Each number is 128 + 32 x the weight over the matrix's rms, rounded and kept within 0 to 255. Layers, rows and columns count from 0. Numbers have three digits each.

# layer 6 MLP down (transposed), 768x192, rms 0.118, rows 622-636, columns 96-191
122109152125129092102092145090153121114114110202117107099134145112129104141127073137116072171141090080165123115114111102101144116100117116113134130092130118122183116137131156137116125168099089143186159168127108082135176129093136140143105087100131070126116147075106115159113103148174149060
135079172191161107121111155155117123155132105137157114111124112117101150148119119118106171163139101120128150159146151175083112112110112168078097133135157132157109112140090089134091094114118184117115133110108128148080071092122096131119098125155131124094109161143136124128132082120088118151
149094118124089126126150124078147117153126148108126148139112136133145133054093150127124128145084147078095129165076054157149099125123117149186173147197154103167095067078160142147121077125094103135087115144094117124116126121232149099116149107095111168152144147150137143103118115156122143112
141152106180103140099160085084164089133081094116148205097142101162088131149158204107154130109186142166131201185169149186131135157164174085131151123091134170096170077079100144142151143128099115164081137169134105100091132157188128110135164115085117166067153173123083095087138071109102104104
126154110164087154099104099118104148132076137159112175109130102109156140109012162159155153178100080151161125179123110100115159114081142154157169067101105134163148157194092165140112111050113145087142106133108151155169124158166095158131138121085123137152159185146057111117102087102150051037
161150141132101115121150186146104070118103048130083116159155174168137125150114090118154125124186135138221087183183149098212145100120088150087065106040122168072112119153197158133078178111109092160119070114073156131155120143109122134170112150063075172101109114134184129133108135106118145044
123114123176160111096117144120080155114169117144093152126108128142124140087116188119122108156128134144182134151106129154112129164080108121121093123100107147094150127069132129089116159083114065126121155160151122110098153151150116111092142161117124090164131160055134118158102149121138129149
118161214087139096133158085096172170217123042189119166136111138106126166097141105152181101114195232094142189169138082083105111128097134210131151145028149120156143073123191109197106164123077143117045157083152133103139080105122084082053105114057107143076220176120104068147093100166134131054
148145135119128207084136070152141113128141189081146059205119117196147137101083148104177163085120174137103091086087114161158205121139102195135072096072088087194138078054154158144170162134151151160125152154073110131121171083141121173240082024072210154090113111159121183145139142150184125136
189146106149077085137118134120092115146093130135089134113098146156112156115100121125134117186136130113144104111159143141172112205105104110124104112128180112137117165102150123138114144112142124166140133058090120149128138141155123069131185150106124105171121114109170119199144131092114117100
138163131111091120119141166121138164131119104111186153083126145114104142121143140126086188190118114078140165052120184177129088163122149165135132130169143121113108125162148109133137154197104106062172156120152128130140180131090144120160183083128065149089060135134094159145116165118168084115
168138174125184123146187100123138158074102096115151163093133148105089116154131111095189115110160113143120119185116097196134127118073102156127118157160075144121115113164176120117135180093145149139148112073130174126170117097102133088117137164092120145140165149119113093128193090098145147078
142101123102143144137096106105094157132123170060120135115118119145100165115159147123101140139058099195151118104082080172168092126074172111162176152156119137156121200086110107132083078106153115153111130119173096068124138223190109056146134142117086162097142103150146156210109170141114105154
112122153139155121129102139137120106065135102185157120112110100148131148116096135125138131213149168093165174150135086155110139111084106159141121142141125100145139097147162159157122136174097075139158130160132146050109167128092126177133121093143119109100108106091129120102136146132148152035
133128151140153115165187120141125068099088164174167147087042106178129073105146153169117077179094146160182181143151175165107173142172109158152148113102128155154199125096116090111086099113177125165083166157144082123150112139199158137142104143118207165087088165108174150168111128153106089130
# layer 6 MLP up, 768x192, rms 0.124, rows 623-636, columns 96-191
128134147165117134108164122131139110110110108073122178109106153136121077094142075068116133132132162167108087073176101151117142170079171170092105146100137091208132130160153130132154135153100157079153163113121110142130116137121160105125124109155122109129110142184097100154115129164116102150
125167162100158135108124107099104106081087098221153081060104114115116162081100171124127103142110143109084103096150143124105111146101085139153130123137148100106113195075154089151097069136162134089117139173121141167066043102174105096148090118148080182221127169152079152111121088139142179172
153072125109092129156155058181085101115128079093135156098190116145074219120116212101097152105083218134105171113168154151143090156164060122166139125102106124087144106089100153115108188119098136128149104156097153133067097094167117156160114119123105116092114136252131138073131112137112155162
101119091122150122140116150079122116120085178090071157085108151097110174152093157169155148161116102105130155171130127122100099150132139103107165111097142127139187127179108076076123086146131145084165146157120150153155114152142150177140130126130109122149151241128088124089124100134171137115
138092183054097141179169111116119087126097087209123079107095110092089126162127151161181156161173095128135109143105135162104126071109117129058110143108195178102110089166204179132106134118157101165063077096143131134159145094125228144239098108128135163111135137170089097114140141079122111130
091126143126133130128137145167117138170128151141099134086080139143084118121160080166101074132094115106140135099151180106148148177150102109122140145095124128123138149086127096113150131114117128094155148157134146148133059123137165171152145164101087104178123168124108120117167169117112123149
112164209051131098151126079105212119152109026152063116162135160119099107170164118206171098167187180079092187110128114140128128088126105136052131173092200133142070145099170085199150168162066176160055124104178119112121143113112141138134123100126104161095165139109100037092103136139132151108
045098141075209087175196146179176130126092156069151119059109105105104135105153134098182079082201179165154097108102157192112106102116092144204075152190095138169127141063061070255118153164133178131108158114125138133040153117130119110149104107146169120185147130078123125112133102073151083138
155121190179099143164134147092206128089114096171089120157157135059121148112154097131128111138078126124142093125122211116155170131099160125082163119121151111101188162122137076139108141142076178092109084155087082140103086130173147148112104118167197067161162093098124115159090131120045150126
147104093089139150115124092098117146078098137084144209140092160109179119113110103146092120077127077123136104113120125201130132147157136156103152194128199130121174085211167096099108129205136174131106187139131134143165069117126068166118095104081142084151119154117123109117157151104105137144
165116198088141113113170120103110142099128158163192116117100163030075122146145123114208170141144122105118156168143118148150099090060113191132163133053139119100149107151140079167129132131114168180114124106196107122152116130105166138127121119104099151118143088162096138102131094096126222126
102150092035153101099120088107161098121094130078159067112139172122147117166122114101164124095090131135157132108101124162148081112091130073168173143061100140071105124119124083177115085172101116108132141121135096144072138104132123138128139171148120101119180097145110073140172123201111170142
124142113133089109125140102121131122118114142103102138142107148109116069125158124135096114022146120100111055118140171144143074144144093126124115129167101136126162142069096082111105126105151164122130127105128067123153121150145095103151152133105136138120145153169138173117102135069120102159
133120106113166158153167174167119070162083098164158130147196138100103135134149104168114145112095158207150120113159175141103095098135110174111147117059060189154206151098143132099139105154132146124126159104176140157181191099118149135150147102133123133111113210081191083138125144094135107153